Weights of a small GPT-style language model, trained from scratch on English Wikipedia: untied embeddings, 8547 steps.
Each number is 500 + 40 x the weight over its row's rms, rounded and kept within 0 to 999. Layers, rows and columns count from 0. Numbers have three digits each. The size before them is the row's rms in percent of the matrix's.

# o: layer 4 attention output (transposed), 384x384, rms 0.11, rows 51-57,115-121,179-185,243-249,307-313,371-377, columns 128-255
# v: layer 4 attention value, 64x384, rms 0.113, rows 52-58, columns 128-255
o51 093:431531442460571468460534487502517560500513425529513510475473511519511509537453465513511523485546499426498458485506497565555576595407460481486549553459555513445532537473488518490576449446504501477528477537533510521470449547544517493507508496511621545487470527531441480464580508579488441516488470503461570540540527387550491512544546451474559551500556509535507474504573518482488480520464
o115 095:519508468536429492548478531516491502472445552461522495511471511482479516503530511477557531558448467515535453543500458506543538477559558492485459550504493530486493462484625592508519523494488548493453490568542522505527536524498515516475463526451554420471531489537564541508452483482441493463468539520476474512493496500462540526508427527510538452495531493556485573485460496564530508511550
o179 098:532476517472488561441515491477439524461513512530461575493595472499549483522579482482484452443508481475454417537457486477522479479527514481506494452529515484497476489482527502476472568519479511481532480447469484468516439485480478528528511468501461567471480447486473447477540522478606563430465486485535549514461425487499454494509461516500471471470449515401485530491440542509474449455508
o243 103:474488462558473538483536491510444497481523547524492513511470521525476484478499516441511458507495559527506483479509535517479450411481450541561524510533546445408518458520445493479503502513451508481507524486457471490425474520538484435516489496529444583503451565486496517524522545473456553477467516533502490481480492483515486576527518555543486492517484524575551453565578449531489491511463
o307 085:501532549551541513505521513517455495468492481550488465541513472502512522408413507579592491443477488523438521503438502484480408502467533504473504512488441490508506529547496427457489492492510448477504449480540541555523516463458494560576483493526435451454479510521579454540543525575549469598484477471529512504520520495534484463490572515540563499459473521475444492455516465475447455491479
o371 116:453420527485601451485483550531506493552456531463532554446542521462502477518493490460502484533536476406542482458480496439490485471491512484429489510481471517508565479523391420562499515537533538582472572538486526546518541518539499419497508464372528620519465665535475526502434503510486534559515434474522430448481523454520496510491496511478504516521497502531484483514510507495479584518458
v52 098:500525477456454512526491491465523537501526482486562461552538530429474489528531480592516517479488478455438484463414404507557546545501500567482520502488406527486554494467420444495557500467577533499516531443514477528496509526462613570440398476455500536537472494493454575533461462548427451508481487467443526426589478522412566500571506470474499469484436514472459471488496531460507517418537
o52 096:529529522469596538547557501496482490457535608522396510444549523485473560498492510515427660422507487425501488501520583587479532441484515483570509487503479563513543484457425459550532477571507507539436514450551458464472490483485536448538470496473523523514529555470569465466472528522586520523548502523536464433488524529515587495501523487445488523448453489558621478490497484579552519544487
o116 099:473422564436592569462498465550508538485474484558540512482524505523497501495520548535492523520529571476518478522463562525403434518496526523556558494554539469443403436500458422497457502471474485552488513511451542462492463474487466535519458464524493517426499529525481475410515458445539519430496492510446419549510468529652508563535534551442450488538513574464567528511515556460497483460487
o180 099:480537503514535479543536519469460516534602435479482489510522567499450493501556438434514469586464482523488527525498497503491575475552466477490512458448527509482517572516593525440527560494478424531501459564559539451479493454459508542467491559531437516557441523460485464516487497474481462517513530406546457480499468525447506533529523505512466493536462510485444543461509455541451502525483
o244 099:517484510520384479483462521559498494518502469489512518505461497448496428532531427480513554515500516556520545493507516499564448487415489504549482517473442448509571442520472568471548484463507482478530594509508449594485507510575525478536494444499522454547509466458496485485503493514502571496564442504480533471459488494496548462534526493500514487503523454459478524475474497491528536606466
o308 085:500525504522467547520518491507502521521498486507472536544488456541571465542555500452496478490384437537515518469524448392521571513582458470445488487428475510524524507522503508548462519503514449508489492469492547474552583463537521514487447505491413524418512443543473500602514507494437432450458448407579481528576541535438443535509488471492514611536528530472463489531449483439481496477516
o372 110:495447542542492459482445485473492437452484519503505554441407441425522464459474553447450504469479471575498539559501448469515573512475462521540584494493486525480523482539436548501497509481529514510510463443535476454500491576532528454495545485487513497524538547494531500545440446572477481517519448520507517537458481511538450516488438506475546539488583537579443511488554497465608407524478
v53 097:484505538505534449500491477484541514472500502470506461545553470551447459457503518517528491514491545495532540546497528509453519545460535538551538485445493463530524520493537518481452457500491559547498431512625439544452504496447535583459533504576505429494525492502500510477437501493473411458508485503489432498479553532512550535536478476518514520467503491447542431533546483504503544513496
o53 092:482449404580495468453434443494509475465471456509523454463447577431492537509597466582484494420477472459506584501432465555495531493495416520520514519469487551535511486406520510522545480515469526476442514531493574489453474484522558470380509466406529500480475495511516487507469481508549497502445452499462476516433464526432483459494516513510515504488494442472441428493558464483530513493520
o117 099:484535536491448471534479502571457416553518488577500445539503501603465482447495494485493509497566483580457501484545436482442429485567491487467534549500523523526431444461506498466508485540519437518529459492449439500450513551504472572515471551442586519486422462484523453506495537503468512478603418519490490534572501477501519513530501462488401502516509516516559503480451527483517479463512
o181 098:519510479506521513535583555567551517500519489465478561560514505552544537533507530512453501514524559490402463494443533491544546523420543481580491481556462521495490524497588521477574551478496402521529519528451508515477528474504484492554517496516493502475524578564474552471480450538467501511547656629567469553522469501420483467473491527496465495510512540559531517507505592491513512518462
o245 102:459529498531446539460521441449504541472390482457458562467552520471492508514482455445526494532578510517559523514510498526478429503524452535484427503533531523527430435549564531510427490426480532536443504483443550536478456502551479543534460529490434507505564490473573540559529515534470442544502427509488508458452434529535443470458568506482504507487453433460444552497497417530530577531518
o309 083:493432549468489469546530517537495479451537527522479482559507465541538480460555472469529483396486592530602469522536527485483531543514499496485543486521550509461529477530518453447500498513474528437496481523519546468491526485519451510498468536496504494523534565475498520447484445514536548465496525428528497511551574487528542539533482509551547528506498518493550481522529528445442462543457
o373 109:481454494473536547531509540324532506508489467551473453506425517537505537566446547521476505487508514504524554506533539471575476451515483473452535505466477494456585562497468478531512472469466508458455485477491497510463554478532498493500424449525456476490489408488516462552517516468502553503471519469491487456448467431570549607451445541540509545497476518473508540527470445463440503558512
v54 099:567545514608477499481536533529463556512450476476536511493520441485511472533504514526477464529452548484515589507529404580481507503502537517514559482544494469510410530568495499544464480463500564430496559453455484473474461557433521524529454537517427404562490496469456496502480498516532510466519459448464455519474437473498543502429472521457561494460439467466512554435482553505505440458496
o54 095:485537528474505554471513452412536492513488465559525494528451602478499410473492516496449501522564412499536482538531533552440508490502551468497418485511481523562477545507560447480510469438554503552472509565530468476557571515499562514485476526526484534524519499484549514501563546516495537484462539506535535543524470548436493511502454474516464549475515559504521489472516513503447463590483
o118 100:525510517586480480465521388524432593503503470416578423486390533512498502550586480528550466469492488448499504455446482466545483477496521469520515512449460533520451507544516468525564508474475455482592529460445490507479447546443471487502470484504508566455540544449462506526464488536472581526516432466492506525468500549509530474560474486452478558465492497448543492525488457509579538499475
o182 099:426512502516458461568477508504485460511585488551494513508512410469526494462501523486521552478537464505452498488511540534512529519587487523457480477461515503505545485481493475518469418529503558477486432536542574525578459526524464540497469535540518513540461486526527519490468481478526550550484498564524538522493454538460546577487506469529438473452503531529527482466577502513513477447445
o246 102:611613536453542520426543475547535485475479468559467547482547511475563478532438470479464608547499521530483551546562549456515438549465509499503447393482512545488550445533592480471486544550477490501454453519458518471521495442512466480450485495503580548513468498446517545497557522497429422498461575471561519500504508486522486469501521494494476547559503473477459478487442447487490573482523
o310 085:430553564490474510538454550486536530502490535414511503491492450511436553512477510518548483525475497490562479424519493540535525517466450529558514551491511425545459505450459562524419453450492492557503485512489520499514482500505465440522546499496496409484486449522484465473416492499630401485541474520497519561463507477432515576456506528535503450424491523494541604465471514533435519491462
o374 108:562521496442544489538477505482515509415462497455482541506510506467514531515466504535445451483515589499573491514502516519505455565510483489519570455546496560538494461492518515470493541600526553474472535525464464574439498556566471471457487528518482559486496509501492532517509441518520438503508577581498471490524563450536464507468441596463474474544542500488460501549417521494492593521484
v55 098:549449544458514505499513414473500487411483532480528559522533502469535482470529452487534473463442515492505541539460451435582510475460516493481479520547513468504512452493516453465536502509600505453492463537548520485494525432540485418473436537462486435505516521489468557470526508479450504532451499524479481588426470453449515535548477500543466571466466583525548509479525373507545533495538
o55 103:497565514544458507487498501498480467452513441524517462536534497498506522479498542504490505448498478494468521512497521460532492482489416517531454413532540510499506513484454516443470569499435369463457520578459406487491503546528456495534515518506442472552522518557471514485507512507480544500504493572493538461556502458454526500557455463457492475582564549493498506462604510548484538509507
o119 097:500537545504533480516534567425507449552471564481517425444465513513454470559443532499533464476496411496515527518476513507476523438561505499502478486556456468509472544487510473522475445544463587496437513540445455455539552529504511427471537502487471407435532521508557527485509551444422588523491515455536541407553447475536465426538541484537604505499476502552487495493490543489469458479462
o183 100:558481531532476532501493509489455521476493561478444537482492493487469461454525465471525496510494523458577463478501467476506420549467610549483427491533471495558490438433454524465424449494518532499600576481446539451456451532521563496484461547483545543569435467480445509469488525533564484478557531455476489490468542486551500524462502526434549428547456418491595429497450512497544406470541
o247 101:469521480519539485549514526522519512521534598436461523492517528515459438458465501436560483498460563495478450524465514538477544550402480543447517468464549507556481531517531545570480530510436467424542478453505567450476440467454542555445450433524539519532512573535504466498476470499589453513510594518482475486521440473510459503519457557560460543511531445509501571552546431587490426530465
o311 100:502521505415509466502514474512478475515451522520503459572464465480490549485512495507438455514437545567466539494537544511524511534466503529479526521507507512474537474564530494520601480489455520521490468466523470603576553489509496526565496559507547537487539494448454521462481454508501532480511436526515543534522482513457501603466463498504447550577448524443518510491440490416461538515476
o375 114:556457513541468513500424507512521494479479464511529547399458564492536519553497488530505457537524448546480456492566492500496454483602535479541500539506486451456470525590494512524506513538450506511516417559452531504512548507481551490469470507527470479466487491513619424525460501480495402530473454501514417439446520511505533442451488522522469506443514524526448380478526495479532490526510
v56 100:493524528565512521504476545458465518535510489520531544458537486537499461512434398544520428515556533497531495430487452464554525533448579512486555510488455631519473515502491528500448505494511574539460500536555521562505524480468438536477543496471523497529536471540557464389464557462485570459501498549420585432544496501433429536508521501467501557551467438474489421481516459507462547510528
o56 099:546445495428463571504494406526576579491468463528534465493504481490448543459470546533504535498492524581509514446554516510536403481574437432506543541547539531521534512523546514548474535499508521489483511516507494498502449598470488490511543523518555477461463472499537480546446550443557492502482522544502462494378503585474482440552474474516533498509539459522456562520491566439528564505454
o120 093:543507524498536553514503563484465459530575522521525455489491509519510430534465482497514479473544513498495541560527490475511475447483530486482521480472455556469465526472490536514466440492515551559514483452530529453519498466421516450487535480501451477465463525476492508547487495468530454435447548477477488532556457468500523390441511447453488441562521468534514569499502549590440473461557
o184 101:476495526522518483504529517549453534462567469497491424566475547543463503552561495473526500554494499493524471561449494485421490483458499516472430440523557532519550504511566498495511464481456481459490538502578453482538469515536483522553446507486504463445492482526467553489539475592521387467546521472517466518604578462420464516528607583520499522434544545512498567435511497508465445495479
o248 111:532534467498411465476541516551456416453474443502408569542499488484563522469530456525516504448537434502512417525471529551507510510534548466444568532478517439503499466455506453473494498439554474502492585471461491517399524436560471424457486528534496512554516522432448480582490441465517554475542476535561467517380465472511469516459450558478548478502520593502414539495427472573518489469432
o312 087:544440517505528507480554468498574476552382478488485474441510445470499480531526563457486525459507490501516567480454517475484482486504511469522485445563494581432500484439484466490507548537486537515517510515453548510569460421545413518455437539504543496473605437425470526465597461561511539482531439466540523412527503561540568452488576494484464516472412484469551432494546373450536453430598
o376 115:546562543418512479460549442457504444515524458427418536532497541552473452465544504506518478483499463497450464541531478572543512501523475499523564529489463492503430477512473557506544524518518499490541502459504573548515472449484515543500523491495497586491531517494550482447497495500563562511453472525452506502535489495517495507496380373562546501587438509400498504510472397429521536531507
v57 105:503528472453473476449485585460514489472590477528497506556500460543536477503504558511553500422473486478506455494492559507496486470537462524491525521458429396547504506502518489564531482509548563500557499521447463471543412490443493439462446533541485442504509462574451475509532440489467560517471539577492487456448535616508505472443422453365496526465500511466495539516460492477519475500477
o57 106:478573494523472501503535536502562499370519368537501523528421520418471476472493498444519513521407448535503464521508470520503424531465484462468536552530490520517437579550502547458498473519452498471542508542518507491472506518529419518466505466433459544347516476370488465481505519533437552446482510447494506539566466530464470502500509509523480516537456532501530509488537521635467500518479
o121 097:505522547417475454456507463581458544526521459541454501483477539559560526553534532491508505465489482584537480545532553453513504502522605514527499540514505483502491501535482543514587465399460558472555529470495473465489504561461533447537530597484499541516500552481533512548502508466474467564590502523522572537508535504507514514555504510534485479526484446446486424502504486512522606463452
o185 090:494564455459456612524486484505484504542473545469515514406465443498510547531503443497463498540520504524466493444478446558479472487536392433529515455440558535446488440628527522452482474498559494476462479487502477587480489511505487485508490466477472513490481539479511470570519495516529428531423490440510530465533477501587547507506523537488554605562533577505411445525470452488395497496471
o249 112:515568492538590499503506472457466511500509491523522484482581482483475513464514500519446516477460533380485554491483522504462529524540517473504436577517521513483473480470499507515517556451477454482493507484473540482481468482539482538457538539557556458591516483560544600491481514446462492521548385510511461407424547485511494489515576481577466449412568457585508534455472450474493494491500
o313 085:500540502505537457518489577480492529531488463502522581526506484533437501471468513521554463482550485539489505509496570523547492514441466489559505560389541505532608471506537466529478478554539487602457514500518505518532512432433453598466555523506491513481508487567555447540506570529526481515485480525566492529560485532471529531496454446563552442432473542496547538407541510527467471593535
o377 111:485469488529536509520573500455466511508451535533535568466526545541523428545483564552510515511476547367514508452441467444488573542478495576466456488558509532496505486383516493522470535458523424511522495454455525530511474554590536528559508451490435523609508459516524486530502517453551558491518486513445445553444453490513480457488515485487431460488509471522493496448473473492573400531514
v58 096:571465519538453512510474472482557472467500484518555534512516524467444550493532492460458426527419473565500476472469492542606498499512523450519456469470503549463532479469508423486523400477517462513512506510500521477516460503558568505454537534546509508558536555534527490522536454420500458499486545477480513523492450548480417537454492552495475454495462516488555542568494574550501561418513